{
  "num_hidden_layers": 12,
  "hidden_size": 640,
  "num_attention_heads": 5,
  "num_key_value_heads": 1,
  "head_dim": 128,
  "intermediate_size": 1728,
  "vocab_size": 18550,
  "hidden_act": "swiglu",
  "norm": "rmsnorm",
  "norm_place": "pre",
  "norm_eps": 1e-06,
  "positions": "rope",
  "rope_theta": 10000.0,
  "rope_fraction": 0.75,
  "qk_norm": false,
  "attn_scale": 0.0884,
  "bias": "none",
  "tie_word_embeddings": false,
  "parallel_block": false,
  "init": "normal",
  "init_std_qkv": 0.0202,
  "init_std_o": 0.0,
  "init_std_up": 0.0202,
  "init_std_down": 0.0,
  "optimizer": "adamw",
  "learning_rate": 0.00081,
  "beta1": 0.9,
  "beta2": 0.99,
  "weight_decay": 0.15,
  "lr_head": 0.00546,
  "warmup_steps": 259,
  "schedule": "cos",
  "final_lr_fraction": 0.0,
  "batch_tokens": [131072, 262144, 524288, 1048576],
  "max_seq_len": 1024,
  "doc_mask": true,
  "train_tokens": 1573000000,
  "max_steps": 3731,
  "dataset": "wikipedia_en"
}
Each number is 200 + 20 x the weight over the matrix's rms, rounded and kept within 0 to 999. Layers, rows and columns count from 0.

# layer 9 MLP up, 1728x640, rms 0.0414, rows 586-694, columns 0-63
230,197,192,196,174,190,194,193,260,185,257,187,203,204,204,185,201,218,218,168,185,181,211,216,203,219,175,214,211,205,216,218,205,189,196,215,200,200,191,194,211,186,203,210,212,212,201,197,214,170,216,231,188,238,206,192,194,223,200,196,170,219,197,169
169,189,188,205,197,187,201,179,183,199,201,163,232,219,188,237,216,209,195,202,195,238,222,203,203,197,193,188,205,171,215,186,195,211,201,187,167,198,210,199,151,212,179,181,191,222,197,205,190,175,206,209,214,204,205,176,201,178,207,202,177,183,205,216
183,230,139,206,192,237,237,189,229,227,192,201,238,177,179,197,225,226,204,228,219,202,199,166,202,186,227,222,182,186,154,201,222,165,181,195,228,178,237,242,198,265,225,203,211,169,209,228,209,205,211,203,221,189,186,204,188,218,219,201,193,193,182,229
159,210,220,211,189,230,197,204,196,167,215,189,202,172,178,208,152,189,191,224,199,202,225,154,200,225,196,196,176,176,195,209,188,190,200,151,233,224,233,193,167,194,182,234,185,175,191,180,195,200,214,177,220,190,190,200,162,211,128,234,237,175,218,225
224,183,208,197,182,192,222,207,243,216,189,201,178,170,178,153,171,189,215,211,173,202,197,203,159,207,184,208,178,193,176,194,147,237,222,163,183,209,176,241,225,219,197,197,221,208,212,173,177,174,180,205,217,160,218,218,181,203,211,217,182,194,222,204
197,229,217,182,178,242,196,218,192,198,195,228,197,219,219,197,213,215,199,206,173,198,201,205,180,204,194,215,201,185,206,204,232,190,217,197,192,215,194,191,212,213,214,190,250,209,202,205,189,162,196,229,183,217,209,181,211,180,231,186,209,205,211,172
186,194,211,215,242,191,205,201,226,202,190,188,227,142,192,209,197,181,171,182,210,213,207,228,221,181,211,242,235,195,212,188,204,207,211,181,185,202,183,197,197,211,231,160,225,164,181,186,175,194,171,217,213,200,195,180,233,239,202,191,206,181,194,173
182,198,181,190,166,191,213,218,171,202,245,200,214,192,220,170,192,209,203,213,191,197,238,198,205,230,207,158,185,190,204,174,205,225,195,177,205,214,168,179,227,192,215,196,207,194,164,246,214,217,184,202,217,203,133,237,171,242,193,217,201,179,228,198
164,170,193,192,225,189,237,177,206,212,241,192,190,209,205,236,166,195,207,214,182,176,172,208,189,170,195,213,193,211,181,186,198,199,217,203,211,189,211,203,193,188,178,198,229,165,216,206,190,190,211,190,215,239,232,205,168,188,202,177,232,221,189,212
205,182,182,198,197,190,220,219,183,175,204,237,183,226,229,218,221,237,179,173,166,165,220,208,223,220,185,241,160,201,200,191,184,164,192,204,185,207,178,236,178,178,189,232,194,226,210,183,257,197,244,201,189,212,216,205,181,203,197,201,204,195,186,208
203,206,193,203,204,190,175,242,189,192,188,190,213,196,166,185,193,192,175,210,195,169,242,196,204,195,190,201,179,236,213,179,200,188,194,198,214,228,229,218,198,179,197,212,225,198,187,168,184,208,229,191,191,193,213,215,233,203,206,216,169,221,205,191
208,187,211,207,207,187,234,177,181,188,201,178,178,204,158,219,177,216,207,198,207,174,194,199,196,195,173,220,190,161,201,219,168,187,203,222,210,165,228,231,164,235,205,188,179,200,183,179,156,184,175,209,154,221,214,190,192,194,212,166,195,173,206,194
225,179,229,150,211,236,206,200,221,177,198,167,216,212,171,197,206,168,197,186,174,228,193,212,216,225,200,236,158,172,233,217,173,224,187,193,213,162,192,194,201,209,188,219,203,186,182,183,217,191,230,205,206,243,219,208,248,207,202,198,232,205,176,170
174,216,213,205,241,193,220,211,222,203,185,185,139,173,172,231,218,232,186,181,179,182,200,191,175,201,176,165,218,208,201,198,199,186,223,205,145,164,207,209,201,213,186,188,197,193,186,179,216,195,201,197,164,214,179,225,156,202,168,197,204,218,213,170
146,202,181,224,207,233,201,183,227,169,181,206,236,173,205,158,210,214,238,230,167,209,191,191,160,215,207,238,184,185,232,193,199,177,223,210,200,201,197,176,204,203,177,212,206,190,189,185,243,183,197,168,183,192,209,187,201,214,223,204,177,224,232,191
183,225,196,176,200,193,197,197,202,207,259,194,199,210,196,236,173,219,194,182,167,178,216,222,226,204,217,199,226,187,233,199,209,232,207,171,203,174,221,176,238,241,208,212,206,200,230,178,212,194,179,208,244,219,174,194,194,191,208,201,150,223,184,219
207,197,189,202,186,203,189,162,172,219,205,226,232,197,159,185,148,217,185,215,181,215,199,183,169,214,186,190,212,171,197,177,188,197,210,200,215,178,200,223,196,191,184,244,251,227,197,190,189,145,192,236,241,199,198,231,184,176,229,193,158,187,187,214
169,196,217,210,191,223,167,165,191,161,210,191,187,207,182,170,196,234,194,199,171,200,221,200,213,246,216,193,178,180,188,182,221,185,179,225,215,217,185,201,200,236,190,200,232,244,196,229,177,192,199,196,224,198,147,196,211,189,165,203,190,235,216,204
183,168,200,157,187,175,220,166,203,199,187,233,146,195,207,161,188,192,202,198,205,187,235,195,202,202,221,236,200,213,179,199,183,205,246,201,199,199,183,177,195,192,196,198,187,154,203,204,212,206,166,186,166,221,185,168,212,216,207,206,219,188,192,207
185,202,191,190,194,189,186,212,222,206,150,219,218,196,188,208,178,174,157,186,205,191,215,195,212,179,188,253,179,196,200,206,217,179,190,189,159,185,183,201,195,179,192,202,188,183,197,239,207,192,171,175,242,226,198,231,206,205,196,203,227,205,200,235
195,182,195,220,227,216,203,185,197,221,174,182,221,232,179,212,189,183,172,185,220,151,209,187,206,197,200,224,167,225,175,186,199,204,231,162,188,179,170,163,202,210,168,161,209,241,239,208,196,202,201,215,180,197,221,176,212,207,215,199,203,181,202,164
191,214,169,178,211,200,190,218,198,189,219,201,228,194,182,198,197,182,237,202,212,202,221,193,193,194,202,230,171,197,189,181,200,179,207,192,185,178,197,159,225,198,206,210,176,193,184,200,189,183,199,197,198,213,184,217,195,227,212,166,226,180,212,190
216,216,178,206,196,173,199,205,221,227,192,211,224,200,242,200,205,249,200,210,226,205,174,224,161,153,200,204,266,200,216,209,200,202,197,191,248,213,214,217,210,218,186,209,228,231,160,196,204,187,196,208,195,198,175,240,232,192,208,201,205,194,191,220
219,190,196,215,217,201,208,215,236,192,229,189,199,190,198,231,199,209,197,164,184,216,239,209,202,198,168,171,219,204,193,180,213,229,208,191,191,191,152,174,215,232,204,175,197,211,176,202,200,223,238,190,199,266,188,201,225,194,213,180,202,164,226,182
216,187,188,197,198,186,190,218,198,159,205,208,188,185,196,176,161,182,214,156,186,215,225,177,176,204,185,150,197,202,185,186,228,221,168,186,216,168,259,204,196,218,166,207,225,179,221,155,187,229,210,198,230,192,200,212,181,212,184,207,169,169,249,175
201,196,189,200,204,235,200,191,203,218,163,222,210,216,218,203,185,191,213,192,203,185,224,190,235,187,230,178,153,163,201,187,193,199,182,162,203,218,203,211,185,175,214,139,230,177,185,190,169,230,199,171,229,180,194,196,200,161,229,189,236,213,178,201
215,211,207,186,213,195,207,181,186,173,191,204,220,182,186,200,184,183,198,227,210,184,191,196,224,194,190,234,149,187,186,162,212,189,187,208,194,187,185,212,185,213,199,179,213,166,208,231,217,185,195,191,212,206,226,171,210,222,208,221,226,199,216,199
231,189,213,188,226,213,192,204,191,220,212,183,190,229,188,217,208,166,206,200,172,227,211,175,240,213,184,201,245,222,209,203,211,220,193,246,220,194,195,201,187,209,222,207,172,213,189,220,216,215,175,194,205,202,174,206,190,170,224,226,205,202,199,154
184,207,163,210,185,187,183,218,204,199,200,214,218,170,224,198,183,214,179,214,192,206,229,190,177,218,179,214,198,199,182,185,159,182,195,171,207,193,191,188,216,239,200,200,172,197,212,195,203,230,181,234,205,198,170,195,193,190,203,194,183,181,208,192
211,212,182,186,175,183,193,184,180,218,209,206,166,215,163,226,199,200,164,182,199,204,194,190,183,189,205,207,223,204,187,215,198,170,204,216,197,172,224,191,225,202,233,196,223,210,166,179,218,213,231,200,211,230,210,200,162,189,207,173,182,191,200,216
224,251,157,209,149,185,196,212,190,242,266,214,213,230,192,199,223,208,195,178,210,230,183,214,222,226,163,218,209,226,204,217,231,209,196,201,196,201,177,183,204,207,191,196,193,180,204,237,166,194,182,196,183,160,153,189,198,185,203,205,176,171,238,213
190,167,202,206,223,188,217,209,178,237,227,204,209,206,209,189,199,168,232,203,189,154,241,173,203,191,210,207,222,211,212,183,189,155,207,217,169,253,191,199,193,164,171,128,197,167,174,213,194,239,181,216,202,177,236,217,205,200,232,198,231,202,174,242
191,201,177,208,194,210,209,177,218,208,207,184,167,214,221,222,198,190,210,237,206,214,229,202,198,207,218,215,195,236,199,212,222,204,159,201,228,211,178,190,228,184,222,214,234,220,217,186,188,175,217,221,197,237,204,222,232,215,189,209,194,213,197,202
211,199,197,179,220,177,189,215,229,206,198,189,204,210,194,177,206,157,190,220,234,216,189,238,208,205,189,173,187,226,215,196,196,222,196,183,194,177,176,237,202,180,206,218,208,184,219,212,206,185,228,175,188,203,212,164,233,207,161,211,191,183,159,178
224,224,198,220,188,186,175,198,191,197,197,175,248,213,235,201,208,204,204,219,200,197,219,199,217,192,172,156,138,188,210,187,180,170,219,190,200,209,177,188,197,207,187,198,214,223,219,175,200,220,185,201,187,202,214,185,241,247,199,183,187,215,222,224
178,193,199,193,174,163,178,203,242,202,202,176,220,176,211,201,217,184,193,194,182,177,211,176,211,226,223,198,207,192,198,201,195,186,182,216,193,205,201,194,167,233,187,188,231,206,205,203,203,215,205,179,192,212,231,196,176,200,166,192,181,181,171,202
195,222,170,179,209,180,202,166,199,209,202,203,184,192,234,214,185,205,191,188,188,231,216,201,194,165,184,181,213,199,192,223,179,213,185,206,176,203,227,194,208,201,216,233,187,168,205,224,195,179,170,202,151,197,222,192,193,214,216,222,163,159,210,228
231,210,178,199,163,193,215,203,200,192,223,179,193,228,149,190,215,198,215,186,187,249,211,235,181,192,191,190,208,208,209,186,229,201,226,230,164,208,209,198,171,218,178,222,198,216,208,233,194,212,188,192,207,213,220,204,194,207,172,191,177,201,206,174
215,188,216,219,198,204,202,219,248,219,231,187,191,220,190,184,216,191,208,222,189,233,212,176,202,204,172,188,241,179,166,174,199,214,215,221,202,196,212,204,188,206,216,189,194,197,196,221,195,215,209,181,223,175,202,220,186,193,183,213,227,192,213,193
179,195,221,160,210,163,218,199,214,252,231,218,190,206,193,220,167,222,204,190,170,194,209,178,227,221,209,211,215,194,226,194,198,215,204,202,222,208,202,221,187,193,240,229,206,183,202,185,188,189,210,192,241,219,183,221,199,197,180,211,185,193,181,223
165,196,192,155,188,179,178,199,201,227,220,187,221,222,207,242,198,196,191,211,208,189,220,158,160,212,197,201,168,228,177,188,208,206,223,189,185,217,190,206,187,188,242,206,198,197,179,206,194,173,212,238,175,188,193,194,215,183,169,200,205,208,193,200
201,224,210,209,188,233,228,226,175,211,192,181,203,206,170,222,202,218,196,177,175,202,210,187,239,201,201,196,194,201,180,211,202,192,205,215,213,209,208,192,219,195,220,213,213,202,221,181,226,227,213,178,230,203,202,180,214,173,179,193,197,244,175,250
166,206,234,226,237,194,204,191,204,177,215,202,183,163,220,187,178,208,195,211,215,190,207,189,204,174,186,191,216,236,185,198,181,220,213,211,201,200,223,209,188,219,190,200,193,164,207,172,201,267,180,220,212,198,189,184,195,182,193,232,193,200,247,189
198,205,203,207,180,182,197,213,192,189,200,179,212,217,215,196,195,224,249,202,196,181,180,244,185,201,181,178,179,234,182,243,201,187,184,232,185,169,245,248,223,210,185,231,209,193,189,163,184,190,185,210,167,185,185,196,196,174,197,230,205,231,199,231
181,204,204,226,204,154,208,236,194,228,185,233,182,224,225,173,187,170,185,198,211,203,177,169,189,178,193,207,215,170,198,220,227,197,199,226,210,192,184,200,204,212,218,167,233,207,219,195,217,183,214,207,213,226,218,185,165,163,149,212,200,160,204,203
195,214,166,229,183,199,195,216,224,220,182,196,196,171,216,202,250,230,190,175,208,191,230,200,180,187,202,163,194,209,217,216,199,237,215,204,235,210,206,229,193,215,187,195,217,217,187,178,218,163,169,142,205,181,249,183,193,222,223,204,187,202,200,193
201,182,221,200,198,206,213,205,184,174,220,152,214,237,205,209,159,210,216,130,197,202,239,210,235,171,210,212,172,174,191,146,206,172,189,215,226,200,229,177,206,185,205,185,170,220,177,202,209,258,209,203,190,201,184,209,241,220,168,192,207,219,212,167
192,169,216,221,179,193,234,214,189,162,179,193,218,187,232,190,194,213,229,173,180,242,218,162,171,202,220,227,215,209,196,158,216,194,187,176,187,203,226,231,174,198,209,197,195,193,206,214,200,175,186,169,171,173,223,207,245,199,185,205,190,181,222,210
231,251,166,227,231,192,266,188,242,169,196,167,199,178,257,192,211,219,225,183,226,206,217,189,195,226,168,213,173,210,198,200,218,195,206,199,155,187,165,206,233,191,193,177,207,238,209,209,207,189,230,213,177,208,180,198,261,161,223,176,195,210,176,192
196,208,201,173,219,182,202,258,219,212,196,196,207,211,205,169,205,208,204,194,200,212,220,214,182,215,179,167,179,212,173,193,186,199,198,184,201,212,195,185,211,200,174,186,163,198,186,219,216,167,217,187,176,208,209,175,184,204,184,217,221,221,253,212
223,186,199,181,208,194,189,181,220,189,174,186,191,205,201,201,195,197,215,189,207,172,189,216,218,203,208,198,169,215,209,173,176,205,183,227,236,183,165,215,178,211,202,201,222,181,179,214,232,227,212,173,211,210,220,174,221,197,181,239,218,201,195,230
184,208,177,224,186,189,190,189,194,202,231,194,200,211,200,205,183,221,215,210,224,189,199,206,167,222,216,209,216,199,178,207,178,203,201,144,215,210,241,232,214,220,163,220,188,219,207,183,197,239,230,231,196,193,192,166,229,192,228,220,201,220,216,200
194,184,215,191,182,213,190,206,190,171,221,206,204,182,168,216,181,184,207,226,167,199,194,214,194,188,212,197,162,187,158,223,162,228,178,194,174,191,181,187,204,229,186,173,205,181,187,165,209,190,213,164,159,197,218,207,178,230,199,200,243,206,194,197
175,215,177,208,187,217,189,186,207,214,202,201,216,238,218,205,236,210,201,204,205,196,197,227,216,187,170,222,248,211,208,180,205,223,192,201,206,193,209,209,190,171,178,221,195,229,191,183,233,150,204,236,205,176,186,182,238,235,195,181,180,204,218,190
192,193,211,223,237,178,205,203,182,180,165,194,213,160,210,203,172,221,159,208,219,217,182,224,187,211,238,203,192,200,177,234,219,182,204,155,226,221,244,187,217,199,209,195,190,204,212,176,179,215,199,206,187,224,188,170,182,197,216,176,210,184,199,188
230,192,180,181,176,206,209,196,201,244,191,206,163,158,215,182,172,225,192,191,212,194,206,216,172,188,193,204,217,160,184,215,196,200,208,196,188,211,214,196,170,194,193,199,212,223,199,211,175,207,215,210,213,169,197,221,242,169,199,217,249,197,224,245
187,176,207,200,184,185,208,207,177,201,215,195,177,203,182,214,197,215,198,220,198,214,233,211,166,192,208,196,255,206,214,147,209,221,177,200,203,182,186,189,225,232,203,189,222,206,174,216,177,207,214,198,212,200,208,247,190,206,195,204,191,213,220,186
185,214,244,189,191,216,206,251,250,163,197,216,212,250,259,187,168,215,203,176,218,220,205,158,157,188,208,195,186,227,188,204,224,212,201,201,241,191,190,230,205,209,204,214,209,200,191,191,234,210,192,215,228,189,237,204,220,176,204,212,199,183,180,192
234,187,209,194,179,174,221,182,214,191,196,170,198,205,192,193,180,185,177,186,211,205,213,220,198,233,231,179,184,187,200,186,180,199,204,188,179,240,186,222,184,195,228,210,216,202,204,216,188,205,212,229,201,166,220,205,218,173,165,216,198,211,175,246
187,215,207,198,200,223,226,223,173,222,185,200,187,171,183,206,226,210,183,187,211,213,226,186,199,177,224,171,207,180,182,210,183,184,196,222,177,214,215,225,205,202,208,210,205,229,207,195,235,178,189,198,196,154,250,204,176,209,191,213,174,210,217,203
218,211,198,183,221,187,212,197,206,188,202,199,214,196,185,211,187,201,202,157,220,217,188,225,183,202,188,186,209,160,207,164,185,221,209,223,185,191,176,200,220,178,173,185,209,214,202,227,223,193,201,192,170,252,193,211,191,185,203,188,186,220,199,174
213,202,165,218,180,189,228,212,212,233,246,220,192,193,177,192,187,214,174,210,198,227,185,205,179,208,203,191,194,193,233,190,216,218,210,154,207,207,178,198,200,181,258,212,246,187,222,200,212,208,202,198,267,193,206,195,237,212,236,217,196,218,212,214
192,186,217,215,193,168,224,212,199,212,183,230,179,224,185,222,202,193,168,205,150,184,178,203,177,134,210,207,189,205,185,206,212,213,220,196,190,195,184,192,191,187,201,193,176,200,218,210,215,210,195,196,192,206,199,214,184,202,194,185,207,194,203,203
195,195,197,184,211,213,200,197,203,222,194,177,177,219,213,185,212,196,193,219,200,209,188,215,219,220,204,206,214,217,201,227,202,213,190,204,201,188,235,215,203,186,177,201,160,222,202,194,227,191,237,236,183,209,199,206,183,209,190,168,187,195,191,168
232,235,192,223,202,203,198,183,220,197,207,217,210,170,209,191,225,197,214,222,251,213,193,195,214,159,191,208,215,181,226,209,203,203,186,255,209,200,182,194,211,193,175,230,241,241,203,180,206,172,201,196,195,203,196,172,228,218,203,176,188,176,206,196
182,205,213,200,156,212,183,158,223,181,200,173,195,206,218,224,224,212,209,205,200,144,230,201,182,193,238,216,203,207,187,157,166,169,223,220,180,200,207,211,201,195,171,193,200,203,218,212,208,199,201,216,203,213,244,217,184,198,160,199,223,213,182,215
228,203,182,192,189,216,200,209,219,207,183,209,205,200,198,191,164,212,221,220,195,209,190,199,216,175,200,193,198,186,221,204,218,221,230,191,211,190,222,214,221,218,170,185,170,201,221,196,193,210,195,202,193,200,193,216,239,201,205,200,201,208,196,184
173,219,207,228,232,177,198,203,188,185,208,173,193,196,211,242,176,185,245,185,181,178,173,189,239,171,184,183,171,166,194,202,209,227,199,192,198,187,202,191,229,223,195,210,178,182,167,199,179,241,200,220,241,191,211,197,209,230,186,184,237,201,229,190
182,188,217,201,205,221,211,225,204,190,195,184,210,230,181,210,230,188,218,191,199,217,205,210,167,178,178,222,191,214,216,185,193,219,181,183,188,221,192,266,146,173,248,175,216,224,198,183,180,217,181,182,198,229,166,206,220,207,168,185,189,203,171,150
221,182,198,198,176,253,210,139,186,213,199,215,194,204,184,214,167,206,203,212,211,217,226,165,221,219,191,191,212,226,209,216,160,195,187,171,180,216,212,163,183,196,186,166,190,200,203,211,231,202,217,185,184,183,193,183,146,217,218,218,167,220,181,204
189,215,198,205,194,208,221,215,184,194,201,166,200,196,206,163,206,219,174,188,199,169,187,195,244,208,198,170,198,193,194,175,198,200,177,189,197,198,195,223,188,218,197,177,185,178,219,183,212,187,216,209,222,211,179,150,198,217,203,214,185,201,236,207
171,186,209,217,201,194,211,184,240,137,191,194,219,203,191,215,215,238,198,210,180,160,231,211,183,231,217,216,197,185,210,203,196,200,183,181,221,178,219,179,198,203,188,192,227,209,197,187,191,240,246,200,192,179,177,204,201,236,224,183,189,189,214,184
204,173,184,194,207,209,205,204,200,211,204,230,223,167,197,164,167,190,192,223,207,174,236,198,196,204,230,217,185,209,169,206,195,186,212,163,209,201,205,191,186,184,176,161,234,210,190,187,195,200,178,211,210,210,194,194,199,188,185,199,187,185,190,213
205,178,207,210,187,200,230,196,202,183,216,159,186,173,179,177,185,198,224,218,241,228,178,212,179,200,195,226,175,163,203,195,235,192,205,183,191,192,211,165,189,181,166,176,192,201,173,190,187,178,181,191,171,199,194,230,222,174,200,237,166,176,178,199
196,192,189,177,214,188,191,197,189,228,197,202,172,153,203,169,230,200,181,168,227,185,209,261,209,208,220,168,174,199,222,191,175,202,227,188,236,183,169,198,202,208,199,127,194,209,200,183,217,198,194,191,193,224,195,189,203,223,187,160,197,202,192,184
214,163,231,197,202,180,240,218,181,195,188,185,203,220,175,223,190,192,186,181,212,212,214,178,204,181,180,224,205,196,214,193,204,213,182,206,183,235,183,217,198,195,199,236,199,202,169,204,186,218,171,219,212,202,202,154,181,232,227,210,203,161,206,255
194,218,173,192,191,190,209,164,175,210,173,237,192,203,215,224,215,168,183,216,194,197,192,197,236,219,175,238,219,201,196,215,213,235,195,224,259,178,176,190,226,174,215,213,232,228,203,198,202,211,206,165,206,235,209,214,176,194,179,182,193,231,237,210
190,214,182,195,226,210,170,184,192,221,205,230,192,187,202,196,214,221,193,185,179,187,204,225,183,153,211,252,197,225,209,207,201,201,183,187,197,199,158,207,177,205,209,223,201,219,192,212,194,181,206,222,182,198,225,189,219,202,213,175,231,226,201,212
217,203,194,210,172,213,242,195,182,193,129,220,198,198,166,194,231,235,186,180,202,179,187,179,205,192,184,184,200,235,169,189,223,200,185,204,200,200,182,173,204,212,226,210,208,190,189,182,232,235,259,232,221,157,210,232,181,194,194,211,255,225,209,153
208,219,193,213,165,166,192,180,210,251,210,206,223,221,200,211,199,157,173,218,196,205,192,175,242,220,221,198,215,227,209,200,232,173,196,166,199,240,201,181,237,192,163,177,220,207,192,224,214,181,215,241,167,183,170,211,200,214,184,184,175,179,215,217
196,173,192,178,210,156,225,167,206,191,207,211,228,222,185,197,180,231,174,198,181,198,180,191,196,187,188,196,214,191,204,218,203,181,196,189,217,226,202,224,189,186,198,212,219,201,183,218,214,200,150,205,219,253,176,190,198,204,196,222,239,176,193,222
165,189,198,192,187,215,201,199,207,174,199,182,202,212,195,167,216,218,199,201,217,213,230,175,206,220,182,222,199,211,220,217,227,212,181,224,194,209,166,185,238,240,197,201,204,194,234,215,236,207,228,218,174,242,216,167,198,204,225,182,180,217,203,186
212,193,227,177,222,194,204,191,193,191,160,186,190,176,220,194,199,188,179,203,203,208,184,202,207,190,179,178,204,202,213,198,188,190,210,201,154,205,204,206,201,229,220,173,179,205,228,259,231,199,191,209,192,192,220,179,197,170,234,218,211,211,171,209
185,223,190,207,188,212,157,228,214,211,166,223,200,217,206,181,211,175,188,184,187,170,200,207,171,181,223,198,230,230,186,170,192,183,203,200,192,198,221,212,196,172,213,173,190,203,232,200,230,202,192,199,214,207,199,215,193,206,210,185,189,198,198,192
199,216,211,193,205,203,222,173,241,181,179,186,217,190,213,189,187,151,231,177,222,163,203,190,228,191,210,216,195,209,199,198,168,190,208,221,209,212,210,212,192,189,227,190,224,223,207,190,214,210,201,191,184,201,181,209,221,204,217,208,247,198,202,173
220,221,200,185,213,217,230,199,200,231,176,218,209,200,202,183,206,207,223,201,196,241,181,219,167,204,185,171,230,183,193,215,209,185,192,187,226,172,239,185,202,202,228,193,175,216,195,187,172,200,154,191,167,183,210,186,222,208,219,182,195,194,220,189
210,189,209,218,206,193,202,209,181,199,201,211,191,203,207,209,203,203,183,178,233,237,176,214,223,221,194,177,196,172,210,189,207,195,206,175,188,221,196,186,225,200,186,180,204,210,196,241,198,211,205,178,200,220,206,202,205,205,212,217,200,188,209,169
219,211,207,201,210,227,127,220,209,231,216,217,220,207,222,211,203,191,204,191,190,202,228,198,216,199,231,193,158,227,225,153,168,209,163,221,231,171,186,193,193,173,195,177,172,189,176,199,190,198,206,181,219,199,202,196,203,174,211,206,202,195,236,163
209,205,171,174,167,210,236,234,169,155,189,202,206,175,199,174,194,204,174,233,209,217,178,189,205,180,176,215,175,166,213,232,224,197,203,211,231,176,160,194,178,217,171,235,215,185,211,142,192,200,225,188,161,190,175,154,166,173,163,176,185,199,219,229
175,221,195,199,179,176,202,201,184,196,196,212,192,226,208,203,217,229,195,192,216,165,227,198,219,166,197,160,198,246,228,203,178,200,210,167,192,212,199,206,207,177,179,166,215,262,185,198,203,190,211,222,225,176,237,231,195,177,202,208,166,220,213,221
201,227,169,188,192,192,175,215,178,196,188,188,208,199,193,190,196,205,181,218,161,195,217,212,233,217,184,193,208,202,197,211,220,159,233,186,188,194,146,240,194,226,220,214,180,206,201,245,205,229,193,193,190,186,209,207,228,173,178,159,193,239,202,216
191,201,186,198,181,179,164,221,200,192,208,182,220,166,222,174,208,229,226,221,201,222,207,175,191,168,196,236,192,188,175,191,197,196,216,222,227,200,204,243,191,154,203,207,188,190,185,177,221,209,178,172,237,171,203,207,215,240,246,184,202,186,205,172
197,202,175,220,211,214,186,209,214,202,167,195,190,197,191,212,190,247,220,190,189,227,222,231,182,219,196,204,191,206,208,201,195,175,205,166,192,198,177,207,233,187,155,229,191,217,173,210,197,228,249,187,206,189,188,196,208,194,222,195,201,219,197,191
232,193,214,203,203,228,221,170,196,168,215,188,216,212,204,186,200,222,190,208,221,215,210,213,162,188,207,192,202,200,217,160,215,187,180,203,211,191,192,151,225,196,226,198,166,217,177,152,207,190,215,168,194,202,192,206,206,202,221,210,204,198,196,161
215,224,197,205,185,211,172,176,221,192,197,176,185,222,221,163,203,197,223,208,197,180,237,198,228,195,215,177,180,220,192,193,175,206,196,204,205,182,215,210,229,196,175,192,193,210,195,213,209,200,200,197,192,192,201,189,127,212,171,219,220,231,215,217
221,196,135,138,190,246,189,192,184,219,207,212,184,223,170,206,223,203,191,185,206,201,193,182,188,199,145,195,212,213,209,215,201,238,179,201,240,199,209,191,202,181,224,169,202,208,150,210,179,226,181,208,227,187,156,193,178,205,195,181,177,197,222,188
237,212,208,165,161,212,227,236,202,191,209,213,204,195,205,187,205,198,174,188,148,203,218,205,194,209,197,190,204,204,236,192,197,183,185,207,197,184,195,218,181,194,210,205,216,211,226,187,172,184,174,172,176,200,219,182,197,201,238,261,191,171,184,183
199,188,184,243,198,173,208,175,226,190,227,209,167,208,182,215,172,203,205,206,179,201,209,221,208,202,229,189,194,230,215,199,215,219,225,204,176,201,191,208,213,191,194,210,184,194,161,139,215,204,218,193,210,185,208,210,167,183,164,205,194,179,197,215
159,191,195,189,198,215,189,234,205,198,217,227,211,220,192,197,188,158,226,205,198,174,186,191,199,163,162,192,207,212,164,221,189,170,192,186,178,242,185,196,181,210,200,195,209,234,181,231,197,163,148,197,219,191,168,174,213,175,250,200,216,175,193,189
197,200,201,204,214,201,185,218,238,198,202,179,242,220,179,215,166,185,206,162,218,206,221,185,201,201,219,210,198,216,201,183,210,228,169,179,227,203,209,207,216,252,187,230,210,221,175,204,194,213,201,189,213,201,209,191,188,188,212,188,206,189,187,206
242,203,193,215,208,189,214,227,209,199,204,235,188,200,234,214,200,207,155,180,200,199,168,202,216,165,178,197,160,227,188,211,216,185,204,175,202,178,205,209,215,185,213,219,223,170,209,165,181,190,215,194,223,198,209,207,200,219,222,184,174,165,204,213
166,207,161,205,212,215,218,165,236,195,201,159,178,219,233,230,176,168,201,228,216,200,185,184,196,206,195,201,220,215,192,184,213,234,196,198,195,217,242,205,197,195,181,172,201,192,191,244,201,191,200,184,171,216,183,253,196,215,194,178,196,179,182,204
206,164,187,227,193,212,180,213,221,212,199,216,182,242,207,198,201,211,196,184,166,186,200,188,175,185,198,224,202,179,210,179,201,184,183,210,190,180,176,208,190,222,245,191,226,220,202,160,211,218,185,183,197,183,200,212,223,195,192,185,208,223,218,231
207,200,201,210,222,202,206,188,200,203,214,191,194,206,158,222,147,224,186,192,151,178,178,167,249,232,178,203,175,168,180,175,204,212,183,227,197,215,208,199,201,139,220,192,191,186,170,199,207,184,168,232,219,231,210,213,192,239,194,188,232,205,201,225
177,214,178,171,201,197,166,227,209,227,215,191,182,176,228,207,192,176,233,189,198,232,182,201,220,170,170,202,247,259,225,208,238,172,198,212,226,188,178,217,226,198,215,196,219,201,199,199,204,188,193,204,186,196,200,146,229,235,185,218,191,191,204,234
214,198,199,206,207,218,191,165,196,185,199,221,220,204,201,198,198,224,183,225,185,223,205,197,205,215,204,212,172,184,204,199,195,196,199,184,211,219,225,177,179,170,196,222,176,195,222,249,203,180,179,199,199,172,171,199,228,191,212,203,229,217,211,221
215,195,214,202,193,200,193,200,221,201,203,220,192,194,209,203,195,189,225,198,226,206,226,213,223,193,170,182,206,213,173,173,219,208,199,186,170,192,198,185,210,187,215,206,213,191,168,211,226,204,168,176,203,200,185,206,205,230,200,200,215,202,185,178
163,201,199,192,192,183,182,188,178,202,211,191,230,214,200,220,184,171,201,210,184,208,203,220,234,188,215,176,175,203,224,213,197,200,220,203,184,211,192,197,214,166,224,172,184,214,185,211,212,211,169,213,195,229,181,245,181,223,217,182,204,206,188,182
210,194,229,205,210,197,198,194,178,207,247,188,184,187,183,205,208,210,181,178,178,201,203,203,177,262,219,223,235,184,209,177,168,181,177,178,220,194,213,225,192,175,195,181,225,223,207,209,206,219,231,211,220,209,221,249,217,190,187,170,194,216,202,201